config = dict(
    n_layer=24,
    d_model=384,
    n_head=12,
    n_kv_head=6,
    head_dim=32,
    d_mlp=3072,
    vocab_size=16384,
    activation='gelu',
    norm='layernorm',
    norm_place='pre',
    norm_eps=1e-06,
    positions='rope',
    rope_base=10000.0,
    rope_fraction=0.25,
    qk_norm=False,
    attn_scale=0.177,
    bias='all',
    tie_embeddings=False,
    parallel_block=True,
    init='normal',
    init_std_qkv=0.0165,
    init_std_o=0.0,
    init_std_up=0.0165,
    init_std_down=0.0,
    optimizer='soap_variant',
    lr=0.00359,
    beta1=0.95,
    beta2=0.95,
    weight_decay=0.16,
    lr_head=0.00633,
    grad_clip=1.0,
    warmup_steps=200,
    schedule='wsd',
    decay_fraction=1.0,
    decay_shape='linear',
    final_lr_fraction=0.0,
    batch_tokens=262144,
    seq_len=256,
    doc_mask=False,
    train_tokens=588300000,
    steps=2245,
    dataset='wikipedia_en',
)
Each number is 200 + 40 x the weight over the matrix's rms, rounded and kept within 0 to 999. Layers, rows and columns count from 0.

# layer 5 MLP up, 3072x384, rms 0.0674, rows 270-298, columns 336-383
194,210,195,249,191,143,198,147,236,195,116,215,163,206,203,248,252,192,182,213,255,224,240,160,215,166,262,225,172,128,188,174,197,149,217,227,205,258,188,122,126,184,205,208,158,207,162,148
183,203,211,144,208,288,228,257,228,193,197,237,188,222,248,218,235,209,201,194,243,224,147,184,147,165,255,255,172,152,208,168,165,221,239,186,206,198,185,161,217,139,193,203,206,208,210,213
198,175,210,174,175,201,233,225,181,226,211,264,238,266,199,165,231,210,202,208,238,215,184,246,198,132,186,201,221,210,181,253,194,127,241,194,178,230,240,197,217,186,176,257,192,241,212,257
211,230,102,176,253,176,300,272,200,188,229,207,229,156,207,214,240,239,226,306,168,218,120,214,228,209,202,254,209,191,204,205,236,168,159,238,185,282,217,179,219,155,241,147,177,166,210,265
219,244,165,186,169,192,204,169,203,206,260,212,244,166,172,190,168,172,184,188,180,211,214,220,200,171,166,257,195,202,242,151,243,156,186,155,146,180,217,229,213,160,230,193,225,287,170,249
143,234,195,165,148,136,170,183,264,155,132,161,217,195,209,246,188,136,186,249,197,214,231,138,191,197,231,240,184,168,272,198,168,138,215,151,236,170,195,201,187,216,155,223,156,208,253,243
178,173,243,221,229,194,280,185,147,210,247,157,156,201,146,231,230,171,230,138,241,173,215,210,180,276,185,242,247,270,248,195,190,199,139,244,228,228,272,168,212,182,233,260,220,171,230,200
164,270,192,244,208,122,203,182,243,197,226,237,246,196,169,205,230,200,344,218,227,243,207,153,242,269,224,132,202,161,242,166,155,245,194,153,212,254,249,157,232,167,282,193,217,115,205,168
240,209,187,156,198,150,190,207,197,209,150,190,230,232,222,281,222,155,234,212,223,229,232,255,211,268,148,150,208,68,240,131,153,184,211,172,248,146,167,138,149,250,178,205,167,191,225,128
208,272,268,264,193,204,201,197,159,192,185,189,181,199,175,218,143,221,255,228,176,282,170,186,247,235,234,257,194,210,187,213,219,204,235,151,180,298,206,265,165,213,166,180,208,173,186,254
208,239,184,185,158,215,220,210,219,208,208,203,223,166,222,185,196,164,277,185,218,175,146,133,150,292,235,244,176,200,216,194,158,205,129,144,173,230,188,213,220,173,216,163,174,232,144,173
134,209,225,222,161,305,162,154,133,198,183,136,203,236,172,88,311,206,152,259,197,208,156,235,216,142,192,190,208,200,185,195,167,162,184,262,180,150,216,160,136,236,211,192,260,167,264,262
241,137,198,161,143,238,213,301,208,195,206,208,183,167,255,189,148,198,283,209,239,212,197,143,120,294,197,178,178,35,177,176,167,216,229,240,181,289,156,217,244,247,234,245,241,154,188,179
171,196,158,209,190,223,177,140,177,138,217,230,263,237,270,289,219,222,187,263,231,226,222,215,243,261,187,208,196,220,233,135,144,230,246,189,169,252,199,216,161,152,216,158,204,198,227,245
213,215,236,237,177,237,227,141,125,192,239,114,232,232,148,155,219,129,234,251,229,177,231,223,190,238,140,179,176,175,175,271,206,157,213,157,248,182,225,218,153,219,207,196,206,228,182,244
221,174,206,300,214,270,262,261,224,179,230,255,141,235,199,226,216,208,219,192,247,218,202,177,236,192,87,213,227,185,207,243,241,232,163,164,232,226,205,201,214,159,180,295,217,216,207,134
233,224,184,149,288,166,189,157,190,200,238,170,213,191,124,241,200,195,284,277,197,185,165,191,189,214,160,221,200,155,262,192,134,206,106,210,218,220,181,196,223,216,195,226,178,200,292,170
227,152,157,176,239,191,163,220,237,247,256,161,174,153,211,195,196,187,179,157,252,231,162,256,155,237,170,208,259,182,233,264,145,255,142,218,212,185,162,233,187,198,201,158,218,193,214,156
223,182,274,204,167,272,188,216,285,196,228,209,208,231,264,194,223,270,180,162,158,243,188,162,155,199,199,236,152,230,256,185,236,160,160,159,104,226,280,127,178,155,169,175,178,214,206,191
178,192,165,228,184,220,201,238,189,185,213,176,200,231,216,195,204,200,238,169,212,178,306,275,178,288,192,181,230,224,187,199,161,229,210,227,164,222,277,143,245,124,186,199,168,258,212,118
171,203,233,146,190,232,189,201,195,139,192,264,208,226,188,166,193,214,183,264,183,188,271,153,198,208,227,253,215,235,171,166,248,149,223,131,201,187,192,187,304,237,269,277,240,133,177,240
253,210,190,204,157,187,175,153,196,273,156,221,156,239,188,161,252,237,222,153,202,222,215,236,229,196,178,166,256,114,189,186,208,209,204,143,183,161,174,186,200,120,188,181,236,175,149,204
237,137,192,234,185,148,91,146,170,259,156,227,181,224,191,238,174,142,231,119,249,248,153,162,188,209,174,196,158,197,182,163,176,272,179,135,232,150,227,199,159,159,165,216,259,183,129,215
159,196,200,232,192,200,240,197,198,220,190,238,237,280,196,152,210,163,175,169,150,175,159,168,184,249,175,199,209,171,231,267,199,169,209,228,181,204,223,211,219,179,231,174,143,237,227,211
301,125,184,185,209,198,285,234,163,205,143,171,166,136,204,219,214,133,221,155,287,298,242,228,191,175,125,190,217,196,231,216,163,143,208,204,202,181,194,190,155,132,155,231,136,181,162,269
163,150,201,107,190,139,214,264,215,120,258,252,239,129,112,161,173,217,245,167,168,172,171,232,120,114,210,184,216,232,188,122,162,170,205,237,104,256,256,169,173,214,176,214,187,192,206,268
141,239,188,238,206,236,187,163,302,209,160,169,242,215,240,265,175,272,164,191,197,268,207,113,263,237,181,235,183,130,227,238,246,211,173,189,310,241,155,172,204,167,169,203,243,230,183,200
303,158,213,272,227,218,171,235,212,272,228,242,218,197,146,174,175,275,183,208,238,230,157,188,221,193,215,213,227,164,160,295,258,239,219,168,243,248,199,205,141,192,218,229,214,177,242,195
223,224,206,186,183,234,141,193,212,166,224,231,144,249,206,182,192,269,188,160,264,246,167,216,203,148,214,121,211,178,235,196,225,266,195,186,186,174,250,184,224,201,116,256,248,233,214,263